Weights of a small GPT-style language model, trained from scratch on English Wikipedia.
Size: 8 layers, width 160, 2 heads of 64 (1 for keys and values), MLP 640 SwiGLU, vocabulary 16384.
Architecture: RMSNorm before each block, rotary positions, no biases in attention or MLP, untied embeddings, normalized queries and keys.
Training: a variant of Muon for these matrices, 4955 steps.
Each number is 500 + 40 x the weight over its row's rms, rounded and kept within 0 to 999. Layers, rows and columns count from 0. Numbers have three digits each. The size before them is the row's rms in percent of the matrix's.

# layer 5 MLP gate, 640x160, rms 0.209, rows 142-171, columns 0-159
094:536514463501438529447526514455501514410532441467452538612539452511459461466402569443528539540523450516532494544547442572510485457528516493458496470498484531466492527437431445508504454547490530558569464408559469510432527473518478433537484532472471483538472524511483529480472455523535514503577485498468530548493497488539546489449487462502490539418463511543480563438542445456523548570498530531410509494531523523500560510488479544475495517524418476552492489529496508481523569527464518
106:461502451468489457551450455544544476477491472472553513467516517430470435454501478439504462501464535524479427458483426501565476458455476499455540404454513476475543505456444479487472506456465503486499503462464573526548501525507515521414458429499532449531512512446456419414450496556458468507541495431521447540478519457500484508542580485472575523427496477515483500492478477463519518502496496495456530495452462446563464594523604503477527475470518543495524538545436496414450508547487531
096:525534473477541540540472422478559453475452540508552486448498490411452539462498574508493470472475481423437577511533467478440526508496475465444532522537478527452505541480407495517512492588491470569539543486499507475525538489551427449498384515481536499499555476536544482466513508515482524407568511499510521510520476513559512480509513525475441492515506518470517512536563506517466521461474464542479438541523527511531410524507506576486500498504495586545519477447491450438476537537609576
101:542548526391595562465448441479496509499506474567533503572540506538545469519526529472446494537511451518514502504576493516501455499554509472471503439463506498493457515513458568532480488609483526559518481512449502519508524481503467510511461519422489462501501510471488474507489542539533565533504512490490514465504499494535463403536493414453505485481531560483487555432566390552559557480558538452524529485551501524536514452547467539493488563472484539550499500539579422476482437447442485
095:534472501494483535516487477434500482540438506472487525456533527490588459477480557553517496441461546439535531517558467491507417476557511549439441555502508552457429515484458541509482425457514414503523477536527433581500498506503451545488492498545458434520489493571487495530509397489562608537441557495493497458536523471474464545486531474524524458522454538523483465495509436504489439537457499477530472454562473472555457432462529488440512478535570514553538526459536414476524491501518532
104:561496533499462462508459441616502480495514482489509512505418434462416497478548514504559486446465488580490521475530450488519498576527484517509467429576500549515476497512504459565487465550527511523573449557549457450506543452536439506515538496388507549563542507469449466482497548501563525488476500539520491458536560585488556484452513549488474494534562490486482449433474481416496529504551527539544463474493451475542497433458510488471476465521488468504533414466496546553479468531467534
102:491430547397516486470456494557481484510460561481470525497486505483464421533525560432536483541503507515532519460533496483520530485483457498512539500497520511534479536528459503508394502440508479542595472464485466500456633550478504505470508521436555469499481456502554418554464558516484457510456503582472490514441460483481552481497453467512415549407484502458466465477528465486488468522494520502544437507457478518599462459491548532534486502502484439518554563435474466512410479495491532
107:516441485520492513489507423452493616533468514498512525522524520517497401519440512557569463474496507434551530471541481449504445489483456507546518499522545535512513522508520474469483490471532502487548517450564468399498515463478523460468551453444459565481555544519524458468513518578427465433528478496462391497499527538577430423434495553509467425564498539514444485529426462562512458505430482509476541519511519553496495496542536516488505532484474498504426461436515530534495546467490495
101:510451456508488440528475489593553475545480555491576460486485484541397451396461443488505466488457542553492491511507467514482501508484471490535569440585449540576464547500503452544487500462455575508526512511504567458488428546502531606528476490432500460500530474402485464533498578425510548526499472497491448531505447493497539533525518467476490532531507474518531487535456465515487489547504488478531500465504528458514574516523533510426460551436516498580559474543527514513514463560541531
107:466518497481526505501498497556551515566537480463541482560521580535499477523450504545543499568488593543546473591531583538544495506481485516466482529537493455519522460507489498472459373546485487487491466539443488533501520561434511537479515494483549477564484499427536417563514530531434530495448489500443461521559455472486544481469487458495501517532599466482519489495436445429538529481522427500497475534489435506524429496523509498478502505558531529539549465541524509543597493400495512
054:479525480497507564547433506476553571463509615525479471512543452476459500475512487466565465630496495530490468555462453483437459526476506430452503475576502480507498518481555531489515574393425491515529527540502510496563461505408442491456483459522471546512501508485487499517459557467525444438513481503482487499469525525487512531526445531429543534474484499443529480504496497505538504506480513510466499414471489513483527487472502505506556480403586550435599486528518551475486489416507540
101:458555529493542542516443497540547544519526559506498562600444549535536468556512499474514521567521562510528543513487524507518446503541488469528551494513485489482531506524588443503497489505490529409443495467422527505514546500483433488481505535530478513505517541499533470493503469490566505429563548455524472496528517458463480471542575410487551555564499557511553504508514484451449538481492498535466475471446508465528610468411526491503490570532545510532565435504460537460413592495529535
099:510514523463506486517501484525509534518476461495552507472483556421498503461482479525522480507463533549482516474517495465542511541524505491480534525465452517455475493507532457454550527491597434451529443530455496501466501494561557621460568574460447490494502460520486540467509505521472468539567510544508425548522485521448524458536495477498497570476580529478531442534481512435529563431500421483431494538543589412500488506515550551552527481428472537583550439496471484493529500600532547
109:507571449485505494485484426553426517528489450461540453487474435428511499510526497548572421475453533536504400436468409569486528526505552530532502518512503513473481530517503493544507477518479517576458493496569490464466558600496545505525496575551500521539480478462466462491585538489441484558524467478497469516471479473507452500519409458489473558516499506465501440446460468488507423569535548536512531545478516493487464465583527493498479558511419497517515451514457534578491552514489448
111:481513528443462495491482484526483533543470442499489479471488495485495420428528521543487523506534439549494471518491450511500482586552417510487487479509451527508463521538492499507472472483594496506467482528421468462485444503483538566499493486563440471566541467508496536471506543364499462512528485498530441506492460561540484532493436513539414432433447538508501447547524486491557535516410518491446455533515428408468455487459508522512511571543477496564520448510542510505492540503389474
102:522477461499561503523518451516500451477497500472499445431534526533490499489482509568510484492505354477486513479427519485567471526417529528444532475545550537499419514499453452491500485500464483514505486509474380510432501496472561523491501513422473511446481473479562535511539492541458456586458519441504449532525451479542501533475546457415531511517543519556529510536494455535505496516484537434512432521542534502485504475519441502478501547440508494520476546578485484568530528528550635
115:522477454578531481492483547459557524504570445469496491572525479478538527519488457456503489484475511542480521580458485423473513477504536525492470471486502542550467440424541536516504512499510497480446503481500499568453486531537553503529545483511473490519415487442563486402544498486465516485494459550470461521568434505559472469448531476452501469514483601483438521529431509530444387510476537427476475553529547485524560509455454540456563524505517463542505436516414601482517526494476490
092:544513537515536576509471469459477504559495482573527461480559542479480522538532464503462480460478523426459547536522509465462521463458543508533554528422531536500538517493536569499445422462474519552509487579477576515541418531541512539476550495490500456542508519499535514441462597485468524507518470448508461570539510573533527463498552487458451508445533531469523481474509493500562466580513470540529452428468543534432542520492469508515481526538485476532439485561507401526601531519500575
097:500562538493594577508433549468487477557515493532502506463490517540533446526477471472484485492509456545449510492449521502463448464554508462565524457552540450517560505486479491494436464562558526476540485503438512495484540527591535507469491514493506521494512514478552516395461469513560495589479409534501459477529480514529449539459527517432460473437500464493537458532541579567513484559478413437446461466536485429429549483468542450506485468516514500442553495530457533540479432483533531
138:545444531571487482493436505495572507478433545432477468507463514469513455452528470518510436453435540509483534513516521518520475504458443497453477567447525467522487471484509562548533403473448460521469570536455476492499504559470517532537573409489475434594513460484537535515445504475544499427444541463420457501522527483498515561520487500553475517518506486499466518513491456457529465494440499469486487566523421532472479488547546486387549517583469520497566510450570492484511526512465544
096:475539546485485513495541467638555544461477549560436481540532487472531552502491535425489519471475490502546501517466550485483494529509516504468537509442515511414468540510574564492488475482490497557519452538457519456556531531522397595542586510417514472495549495521528545458542475564547465511484548507493443497498490569484477454453553498527515445495587408489524447540493474467515524548520484482559452520501528468536518538549469567464512510531477550506501538474455477550437498446523491
091:506443454464521447489518461542573529466494562462479529459458502457433458491464512477487436479476536447506603454535516493518470548513527424549495473539445542538532497491491556463516555517530536578484505479518537486514560425443531480415517591460480439492540500488533515480512509567478500579522492562505451464488485525549471517533476485521424562547510504472485551532512578527495515572486495528538459489484417453425405480523577489487514493550536520455480512574471474513514510517568482
102:481487436458486524494530512425477484526483458500496543577508470497446520476548537483486489495521487494487468586520532532472468448484511541508569538488527473495489492490490470489523478593429461488493471528480531455513573524490570473500510456525482426520490495560528429523500487431546473612480497455532509511537465556496498466524421515500468449527448466533453530443503417442528561474480510478505455447463498579499572543499508493502528410518516529438563444554509508438497643561498510
116:591526515495510468532516483445542524488493543418465514525493469457527492608500508479556530500484493456475555535436475435509499442531475562462460511472463503519455497532485506437514453507441460449465508559504518487511477522496542503555509416491453535390497502488537445565514499511503497552578478532500442523476495491582517501544571557511462460496502498554472496620483492409502502529482527479462509562521471499410446492535485489446483545549525465444526533510494516534484431575541568
083:510445522532491521514464425490433519433525521527567501478528509579562538569496484495512436553522514598560516581481412489530521509524485496459547453504515459476470473434503477486476493473549484503506506509503514496533529486524471465476507506497475496488510517457515461452509496485508508517496445431490488478570550490468465470497561485478509443460505507441452460527483458414420418453408456521504501544473513503509496532540469534475504570476438450490519454384505460442600525487495381
099:462408629468528427471500499473567528493455485477493510501407539488565521463543548517428521515500424514528536549512533508497561486473492483434484457503504532544505513542500483558439435462491568473480533441493486541450489490437541487459460466455452522540501477542507486460526460472560448427504504583454425486483516519514460504571490531534483476467571433436493408447424504552486508501494531531463524503485540438500505550529523420434474531534473527491479487522483484468496461531494494
099:539530606533481489516479512510479492549455512529514513448502574474587483532516477505490458431505529465475514453439443508513591476540557538482508518535553470535508472515551495484440533580531528474553518490601460496555492520467504505554534491402445454510517466542419579553581553535459492510544565483475501490491462425530466556543585506481512475508499512512492477440506507519507543511534535499482542493513501562465483556536530522524543522484453471546537427491449393499558507537500497
093:530475544460489528464513450502473475507520506500488440480525520508514484534451525512415523453510508498468506520476529610499531477524528550465429491489532442534491513486509449508554516456572510497542511452555501578453435477497482442501428550429455464534469493446565470544547447466487531472473424528494515520517539452532481581495542464498475506510412501540459435451527570490441470446463455476495458513489570527565404507551538489454520515510463590563502515548524511511604493492492554
080:494508486436586494526529481512466495518485497487483612433555511519504543487534485523567494507521482520489495507573485475476442540511535451420514529587482560519531467527483392488547462432510449527453515428509533457478472522529449512461517507513497482458495474520545469479575475483498567507492587529480448445462488560461504522554492421555485454526510457514525592493485622480547441425510472486537583494502485579441480481534439508536486484482479515547534453506516476465503460498488491
087:516513474521558484532522528461512489480483489545506490450553575434502473557482448496529551499444541435476482535530507538488521474513477515570491502544504468504455489478526479518517506552477490446471521461498442455463560493510550531546510499479554497514467485537550457555439497453473507448430516503503509423491576534544454494411489459559445484510562564532531453511523521463545513555538489428625442391442489473439388559497574514521499510475455536467454533499518476518494499523547446
# layer 5 MLP up, 640x160, rms 0.203, rows 142-170, columns 0-159
099:467460488522456536463547452451526497448488450574459405477565498489470516418474526485513536482478566518547454520546475521518513579547524500552448471546522573463495479451505529442508523567519472586446580487491478506443506459489559497540488486484490445465453508522503538541439530502554506466535496496492506494480537535511590451492445475502504538456547498484426521447477463514556556507514427434436462480548404491505493519482450520519488513522424553614495469521507539491513513508430493
107:501501473512511510487481446474510454511518549492437480512422480526482501500419460498571547432456589479571458443537439568495481495551532481613556516564525469508544493488538477396457529450454484499559513508499482489494552556513491521484501463473545467404507485521485533503538522580472427506531426497480514548538435491535496513459533448477481539481479506544496523500462508575581433453518481539511511487518520522538512494530548482567546514495473545535540553506454466486441526592449546
097:547489451501485526482447440501486521574404549576502466573447489548474507511472498506441472487556527563507566400462456495488504496508569509530493470514566449529559406433520518550567567538536468462460506441581478497531541534472527522490508579467463470413513513532549518466482566519530510555567497492527481531527497487465476463518583445538545533505460451478496492542476466542536503430493548486453489458493541560540511509498450477531505487574506552546530526495503471508533535545478520
096:545573502542484466471494464496498528439540502489545457479437551466520523524520503584488501500446481451485485555514466522540498474516500475452582446472476446499498487458449515478519462503522509468551501538514453554517486477542530482522484482505492476468401513490431482536524442537479536389501537515540511498569468540532450567543526577454488541481476600526538534481460524449476484477530484555499478520506565481487406484421485492483409448568500437389542485531476545448442505526535538
082:495441447448510502489520568484510550479484456495450529428524472505506512479434483534458482519525470460456520438495499453495426537487561554457521509405532484499442392508516573443476507512464519505533456447451461522467568421521476484487434514513474549575489535464489521521480440520552597454531542472539478510465501508477513498443474523474548514514438554547597467506546555432527566465553503478513483403533518543517474475512480549454531458460525536485571508453498510492474531470506557
109:511520484428522502539487557464480426496468482441513516521557473585456563543568541433510471465458475532547585478455541466499545481545577523545479543513559514487546477481451504589532460435524498510509487471524469494532527549551530468502458524517477440544480473454508490463483508465507518491497520492564475475488503442489533504508529485500510551540420549460533493606440516517584496482484484588505448514507574412444445422498535559496538509509433483492520496510551537501549406488504523
116:556423494488486443483572525533439444540539459497571559444555473506496478480587480488550484467467524479501479502583478533525514537445441496557514460452471510477510556478487491479539479453462448550569519518485513481502522559487467478470494439467533530530468494504497463519543556591540514484476502491459508554471459490408579508491473564577483487502493476483546519508509540528519436401463467509494542505420513515544456512519496486464481461468486575447505497515492426530366445479516449
101:469540474483546490579497551572435451476494495444473472475500455520586481496513478561492471490465536507514443537535478550531450509433445483500484539453450483524457453549531455542440538484457455452541465483509491487500438519456479533527547534485477519532461422546487457534442604501519555527522471523507535526490440494518542537547471468477533561499514545589441480439517498446598567537516458510545525485474507481453465514411451516522526525515507498509521481492409509489597483445553445
105:512555539398526510436556498595526481508486516491473458477523490536525478520541520544424531496570463505494443500464505506510522506530485523464530504452512516529456467525442478556509526485563519523490487445551516525475493512564474417528491519532456512452467500443500554444483504582555477526518577537508507433502439497500569468499494548610525498463497543476477561511458536425572527493512444429526482537495536502435440469561556434469546441505495572543500538431485529475541502475421478
126:488549536557511504477503450501539441540575571553546488512492454493490536528521476587545440532482526455506496571490524536536488473434492527438528491478520440499552493469450573518511506575463464478585498506434458499564599491499557489499503449490478448538531551457510455516466501500500506509517457545451440509535452456507471529553602452513482543550547425586470574511545500504496514502456504463518539477561476447457481467511434519560474543502504561531544494566441450467474482483513480
052:552519433502554501513402502499586541479464551428512516433483440441545480499493479564536449506589460520476505499503465453521531477449484409517496497529540463500505452480502435482501542521543489521493479575532475507513546474455494417417486498557534474493476483511561472529516513444451496479492477458484494553518539450486496510542451528531448498473510459469509464523446569452460405412516580478455467495472530483498552500465476569524492471440555529486567495555450568441522470461455488
115:423476520480497486470444466510495529506470489555543422502454488524542518483472501551496476515539493515506436505510495508416490488504406464541555461546533483522560463485461507503528450555486493512547540528514556446514508443456463492458446510508464536501544458465488449573481562448538582435535490452447508444460583483514512556554552511451524558454532500515493517552530473577424468575486432497504577497509521580499558487483481444515490524501546553543446533502518420488543485551585494
102:417531517561544530521524466535516512519487514517503534503442453487497452476509533425424530464482496491461459495442554541519451513472533510464513539531546578520505470473459445520406456505566510493468474539397453513478546499522549489502577550500516496476425505486507533497523574401516557496514557519513499486478443545535481501503487458477566457485517483456473521548446555526530498495422413494535545430562531452458549534524407426472508530523574476487566545462488508519537473473489500
107:508570463520527508465463446545535542528495456499565477443492491450523529530471454508519448540515445556464462512450455507480435504547548539508469484507567466480513591529504514457479471541477471499469517437570555503539510465574530587523470476557515473509509540515542455490518408454508546542510516499511541477488449450527503608508445509502547502468464480439442524518414477518539436516473518460548492541532481495539450388501507534554484599556409499522484440513468531543509471503499512
109:480495562581525499535552511495491476462486564531453467552513533505507535512498465519468579483490473459514560494533551471541526523488545530565451514402542434446487537455454444529409520459463562504474527484487537533535508496511459444443445455557519516489449556536518536484553465562475479459463452424533496514464498397510399571461542506459522505531457526496524528446579497470452475437513478437484544515515500559509520510509488472547519448411537471493467511525419535480518517485521526
110:515527499452487412498455550564493478493485442532512531523408473462445450435498497418513514532511483552524428546468491544551487470534558465456526548438494485499468434443515470527467557466531533501437503561458549525496533491552499479603445437518404444440485462435457493531486496466568522478500549495531458565491458572494481533494493566530494511475515484544446498528553459556499495535438529547537548489518539446506468497521504547456505484483470502554523505495435496417493577534482518
108:550511483492505536451492499504509432425509557498446527482479533519515448469492452496485535515455519495492477464479505542542562525546499442520572440568544547495524563585452501549453521486421519489557515574569468480512501478490562462507479552558536469424485443458456377509465554511511481526505481511479499472496500538473526470479515488507461508538507479455563493490483495495520536476528456464462581441554560485567459459500462528530475562485525470449491578563535411510493480430423435
103:478494500490531447529476498530506506507554471569453554470555486537470563565485541502510556462525515435509450436498480482509480516528482500476383517489475523444477494469538513478585485529552428470468437563539503558458453426565545421502527489518504426497423526436529481600545503447507430506513511504502589484469515456564525530512528488539462502501552508521444556408490504518510470476500546528451544563510522475565483435504545509532506481516447535603508513502502543491472527531480513
100:512526530502461566512502497543509532532520486470543461555489478587475469552486444395576511464472509516450527498452476410523464510518521520491490541506547542471521449531516523529565453464458401486501488446423466548453531460441490547540492491458437466459494600482487462618515567452475496493509494517518481450501465477470452444534521468504477501546531545506525534563479471456563476531475499477461554470532436488509572449467522467478466443511537479531486519405532508479570477560491524
118:484469455552476563504472426518602483481443490479533499527495498485503527612463525443491479433486450530476411529460541560469483483546522499546498478479472465546483519532457450498524486481526477464512489454548486455498437520485444460506515544515569468466568465565510485498478506460492499521526490472524503468473543526456537510476476459464504535520482507478556482571460469374537441489458533419517462520499554507547534506532496514481453479333570447513511543518508532427540506478466529
085:508481515484521437484540500438467515522545547480494580450502501585490448476504509547512443598529514525426472532519446510509526486495504446451530569560461519478524433531404479423465509518528538472496483461489549530472582489563502456480508473524497511480449450498479453505474494494491507497491481485489543516490428442494485434565444463516473550432499492469494479458532533527475474488468448584446475524530494589528471450450490513561536503589505456425562405483500500451487453532420474
106:601476468492518543481471499454473484481523513452486461493467470486498408556477450508485496478477494546481483479463462567550475523468488502454523494470535464549445485535508479546501544491546467416503515524487521449500574457502497476466447549477490473452539475506531513470540552483478520483532453503440503484567419586505471366567470460556537510517496528463526517409509416523506484536543526554495559505521474550510503461493602538467452507457477473470426467529502456482564512599430508
099:487523535500445521557474444530540503520454577480564512535461523451496574416520459484509494509447503538473493560432519508509537441525471507461488550517560428477573524506516502487499518538535419491419455470466514486533526497485545480516477472532501440501544507499507539532521536482566457526493458376479511477518495529537522485455512534464527529463450575457507544600552549515565478541572503537517497495520515431543501407486524462570554504522527501453476557467509463560492582487570543
113:455434497459499504491513492525477489498420473476505534530511512526472552470561572511485472473502564506555545523491453524461556537453464520472502534548535531509487444462530488488483519420485492441526545479480588514541520461490472563517525517504423504543500455487465552546459489464490461512455593430511466429505411505514504511485471470496504483538451480498479465523482566527490554469491517535496439522359500544475456516494540520474358424541515458429529523503524517527507476434445425
101:502527491505457498541485522488496570464523575488479521457495534480508497519463503515476513491549464541519528518497447550371480571533496486426508517506463460455514527464492530548503479447491468511547555504525516544511521437517481511492477585500507565515474474476602443457511472427499454537469370460538518521524502532526526486407494507541485467472548521423544475567419488524444458461397485537538444535465497491570455500478447522481538532437470499493545489436537535572535474470489479
093:528586486555567577522417501439467516449478479558505501475586442466478593539461539518489558502440550499471498507526488498513533514519575485510506560522523489484438489432495488479609529514508469492470545482545504497482481505462497486526520510521529469524534565454532513622526487568473487529520469473511539518553515498460506516454530507554526541599446488498569590499535460475494486502530553482595467470484494482448476532496561462499503567546539525553437503577468492484470505494530459
090:506537508400463521459507449541544414481524538447493493476482505499609452552456513496486530488420501511490395502533464383563515499507537498472441491499492487500488586512530491442444508535522530551457440407472436528509500457533529546501494539506513479565470424487487459525501464504537512515572522508536504527530542516499494445502456563516565515453525536548501500492400545559434518497470533489453519491516512507486568502500464472491444480556473556517524444503519458516429476434475532
099:504569507577519556437515446477551443469517527515445540512486502491516447510592480529504451488476475599584486518492428525539529484538532514542432447493483512486407480489486481471482518521477517422493500483492538605435538496464531498548455562467518506444490480401476501408543458497499415473438451489508567473529521553513501521563472523539463470469486481582499499436522507483478472519515575560492516506516486514528477551529496505529550413483485535484463458572510523481514452452522498
086:510526514451430504442446572544501470496448497508522510541512514527486485468479478482500542482477487450491522522459450507457450419596508542496493527504461529476425537449486490521520574460479512486538493516440483485429493514532502490595464508534520541558540451480464572474536490468542494454527494536499469554511494468509519622595437479428491475499529483483516549449521450482524504514512509532522410516492537559531467544505456489484474542523513492501478584434482497458383486396491419
# layer 5 MLP down (transposed), 640x160, rms 0.0516, rows 142-170, columns 0-159
101:502483498507488517535551523540523370542390556499556466453528509486525549423501546441534439494438512424491446550539507485507444475467522483505472592482453501515482459516567536511518507525499473509560551493475444541444510455548469497506572456467517532519447491461530575449457484419556503539506481506501536442498426535544475551512547493537576483432444452475424502502503530536535495523454569502511481484436511476468521444489441511506518457505570547493498541529468498520477486533474447
107:441481554408461452540528458467442544492542457455469433461424482568519563463548539475545482541465563496431545541514464524547498546522525497518493506525500467468540494519482465519497567469537499529483460592524479523442475456548539557483504589482536505524522516467464528516479476506478488538456464430548427536446417456538527530504556467550513426492549451531470513416497512455414484457480460513515541531536517501481484529522505508470442444473555468493442398488504521433500486472506491
101:479501453514448515462428457474474432523538475501513527539473571525523548478467500516527460499549501479583460483561483515437520482462579500463534528564419524534532514519514482488484488543457498547500486487511502488491506506511569508539454452518507444447415470530516452516504502438479543516417546529503449480496490481560442485507525466512415529552462529513563511576499496450498537477514503433592495448564511513511537458539553541462511493499551516582473455467506435465644427522549507
095:491549534512518540512417485563522465487475521516529459434498508519524587405490513513472538465446486555437532502447451525504440461495508507563466532483493423505528479507477543505511548534510416516530538466467462468549538508507533501545449484539503454427442489413487457500551508505477523503488423462514490490518527503503499471485523523539462467484551539543536516494507443403463508424527411503568542452468598535493472417518440496510527487522472468491519423504457481556435527525521603
100:501489516482503487463500563509445438485533517463507502507599462437464520485434469468441473469507536451454495467495427476551489481514560538438484461456564497455547473533492501546452535570465466519566414450495490528556600516489499524542399501496546505471477524439461459532477506512515493445414461490487533478499485545421492414474518476448513415516598521518539486492467545462518520506515507436482598489504505434511507484467442505567485535446517505500489501505477456493449462535468437
095:573469536500519488456524506519491482466503527476473535486529466477436612577511456435439507469530535464507517545528496505519592504532517485525547480579440518452463507540460479554502459520431559445476478570545541525431533576550406495493550479458509419510510528528463562473541584456513463497464504485473476473455454479473476508486448427516532489502498567460513531440442459475550414491499516603518465508518521494507477447459447529518512496500508522463453520474522479531452424512480534
104:514494472578518492518540465470478506481436460518487552515480504430460585387539469514504504421475457526514470510478496504518541483518495449511540481492473471455447496506481471505467494464525519480456485471533612410535491510503478532532455504444500474506528524528471490537482483516527527575533497447494553465510416487487437522496525539523493536469464557607458381454489530530462540582520551491525550552597553525483566523464525534497542449487499486504419449492482585520477508523560471
097:513517495473528509511527530516505509470491540507465521483410523459494572510567503418458561571508486627424475476465435549455473557492516557496489455554498543442541501457436539502480472533442509519498486492416465561536464464573532465570456518570514466595452433444535512516489463448500524523513473495533526541504459472495504522548471456509520494473474490469444487462538475459508505485538522509516498562510513576482520547472570469494442480488529575460544514555437560476474438506569492
105:374499514573457509562469497475521523510512423554453516538520489493443492475509500520526433507501502399490480575483490566450503508522500477518483488516507508475520469480511460441506425492484525490465479483456400471507496507458425448480479504518482527422515495550478431525465513565450439517489540462444481497516474528527493499503474446456426495577588531494496534528446512434453466516488528595498476476507553497548486537432621528523488522450476512449495518585452488511514532551484548
102:539598456502424439555508484425501501510490463505507519499528537528511492473541516449470515482510474517433499503463432538501502560511502492519496499507516508541469486519516420501465408500524494488509505468561521443536471492540502514492441514496491542491442504470451562524561500480469419513505531499531595475448497496437452481469469526488502531454486551547492458451441432458508533555466565497542503534477469476505543458458520451522448539385488476458478530534513483484530526541404670
057:567522466497432466516557496519479457444462460511461501500483471539511502533521438523540504493464460459495526481487477582471542551476572566521490500460533557468488537510466519549494463488571514558488409492453465516495479485539479523502443545506540454475518503541550555486499369461541535516515555496465472548459448472538473399445557509466574487503522506494502433524480531513520468511508514481469524517550506401461460519491331474506507508439499554478474518472562465485484540544510474
110:509594528481534573488463461500617511520449444532476469609517525487467501527463499528492482565528532502505504498454501496556456509540477499547500463430479485483476501508447516525479561506517492507458454541508494500561541516503430490473509459522527451473535451539566473589470566500559533458490471500533519496441570572585522564484517440424478469488546444492485465484460463477465474470498488457557511438426486457504501571387495485536480508454560545536466543501468524502518493530545561
098:567505489421476464567511496449496438443546478501495533521502555528498509506503500444457459494574529522550591423579523510532459543482448436545541539526467466439456533478517497479532497527457517561535588482559594552500494513502450478559463465551534519456562507510511484533512518520480489468436464496493562536496500556527526436512481462507461519446479481525573515513441471540486460529534491541505500514456441475490483578524516435475465492554384509510482461543554498481399534477471494
102:468511496507556523444437485521463496500461555449512476541534430521466523542520495546491521486559554589395461503480466499530520469491521443453501479509515451476479480451480446544462487508454452514460523501536485440492451517483473587583509553480474546580481502470533474483554513454507441461454520510548482488486537494476457517501541459433422478493464517505578573418463503457468417495550588529531520463441477529465497445517539572519537502473504518515514478554509493566542508565497399
101:509478494559565493457468471529487479491511496507448504460461462504473514460493480442541468483497443455470530519452462474549488546475534525484513527375466579504493480479505514539513585528521485587507463479480479528569526527501489500511466526436545507536481498435570526545449560529537491509487456433459470443553487525499513516528537499444475469497520494542544500553581476495529516577490489530462518467493500470429419413485478549545501568414481484483614527447470501409444496544529427
101:531479444519501480555553448436512546460511463432507544458500566541525472490514463560554473506562595535529486412439507560466525548545524525499481523443526552475452517497491451473528460473513506509482467510533509499474468475527513399519441486585521525473569468512472556487484519522407433502454628465508460551517477504527514481540496508512547416544546499511558542532492409534496484518444520498515495463505527530427489501459487563463498484580430498489530504522463468491433513528532507
103:482586534475516496498529451454488529553444491564516589422476489549581479473539523541514496427464507455511557433522500484537480417492473482538513480532556465512460469533490495503518442485497417466504598549486461542423565459490547530483548518485501504449540510466460544464460489466538506514546545443498549534461517465515520519551475520558464493429406428473477507493479512481534526456445480526511490437489510517518496532586505459459492508407456553481539575449469495537455521475547533
100:481538543508499569545528469505557448449555528476470534576449452476531521523471546510475442567421567476547533517489503529521469438454490516513557483528461549502436584468479493553535445478565402522523535497486556519497504561537544509499488570461499502497453516558525565498554453462529463517468475481555481543522523481553456495520447530510504475422482510584526537512504500501496521562439541416473523509458446542477502532517584566491530513464454531541459571557503569458524475463517488
095:491499469529496515518475527465474564461579426451540501473511572539539486500491584520542462496452471509512462519443427498444551494492495540505518539495433426528512558469455561507551472551505508545468474502581444560546463517609549534552489527456541471468496393566480518520524436486466511530506486502543493532469541476530561495532521539456503496497436432569461558525543531489432537477479482477480517483523572422468483438560479482524500484542519516521441541510473507490518457559514580
131:508537517520528491544483549548488502503466475504472498499487469516527515488464458556567502477479545486458524546542479537461416476455490540520562473463503448499431493449512514526476478533461470432494514529429476530510558440419465504481526459490467478494477479543492516477463476495483514465440479439420403492494505406489523497425440501482526506487570498554518532488468510565487554581537509576520518540533475512400506493538478549489513510654535466554582567436550520531530511469498530
098:508543450483493509457437501529485440516441566444584516501416574460568527567522475563490479462486477454440488491472451475524498511446436498505521472526489523491534482477488514521543495503442460504515547511490480520436477500503488457417560479466489416505481450513490537494499555431521440540550482487429498494502585480486484498461540521452518532479517520447452546536515485497554473514456520566529570460525509510457540520500637452518455483463548525537431506538467501463445543477450603
095:451530530461463471476560512489509541480456449496528523512494521482514555465576590519499507540552571510499556525528555435534513551454519487534483546436460560438507534413465456430511434488511524520476514455481499566478438548482503522574519458523526500499509507541442491422562520536531543519473511505547458500493531494501559545443565545477486523457484503434463460523456529483447449481507509524496442482534512537460508586538360509524545501512523491532517511422512541539423547490565509
097:494474492445426482481497541566553535450534509504425491418556461564472465556559600548456557517491557492563480507529514500536533475567511484535506393517488534499438501463499491451504511441488516441468468528458489493460483482498440457496544509535464476509496526560541419406525446528527547449563501461455509487453493443491502390483456452548486547526472510501425536486447530500527482521471478518488465532436418466502546565494511471465465515532505481583479526541500487454516485512478495
108:462521514529500471544500539527572444480434467503522480447502503482479430512540474497460504455539490588473541540575520452512493543513475527531483500426488442537484569487580513449505489490461518548482454482488426510547423426523467471517578444462512525504540530518538540563506489445535532485486460533449601468564529481502476497448566522527549503508489557465527559450526502581513461528564492587496483519472512447477483467501496443429499535532524449529582441432497490423486539526492478
098:525453501432509482452467508523404532463500509436528538589522462498507445505507552568537468414451534481515470543545453494482522450463480560436459526454485505549539501510510452520464483481445473475446543520505473429489461446492532521453537491515539518550486547485488517523457486519458515505517583518414452514482478561527475471487475493439441533477468455504457598456487534486483497584559515444543532474531513462465472454514475478509518432484484541464507497462512515468624577495483397
104:503449537494528444433545524498549527519499437478478475523457591476487496495586482429466504538504420488540445567486457525495477492517517482459392495496516541539476521499501513515498501424509564429539501478472464534431474558466476505476476523458444559547474469539553388511484490498457453450529502514452561509470520442535493478533469508532504459415547475473417480533456470514479516527443540506474547511505555434501514589472496446467501516456483555505476548498446589439437479478495475
093:486523558551628540517538456567455539555458466485473510567450462528431458527483506430516469476531544531537476531511497445546537545543456509513541472461545487610511486442495497492488528502542436496453525532526468503441451540472479505511466398508493539496544504506540455536500473587551494486489454481478498566466504522531471517470482478521530432507539545502445480468532492512497458523524452476443423505505520534532548481430456508498520462548514560416467514466524541481638496513500479
101:508461512483483583538515480454484494488492475536475421469515423456449487570444492492472471521530437542574475583487550447501510487468551492469504499556418507537524476495568517510478491450535485582480459408466493508406474514527542558534475533502503448450496468536505434502521491487514493478591462518499443508422480562417527511484539464513438509490476564458469490573511600475511523490465436529472448514479489484547518540493490480555541545497518482499518424452539526528481503524552411
086:504485551546485495526495520474463563553484524506532536478460530482491529532502537531461439585453513467497505405486501460504552516528509486518515498554575480502568460486522425448468482512517423530484511432542463512480540516543506543372500479469455501435495586518554494515478542498417469505494544528497464462466528581510449462497548449547428394495514476519510491550506454461519514491485499520505609442493453485457514418495560532523489452507532504525492476523571492447551500544456433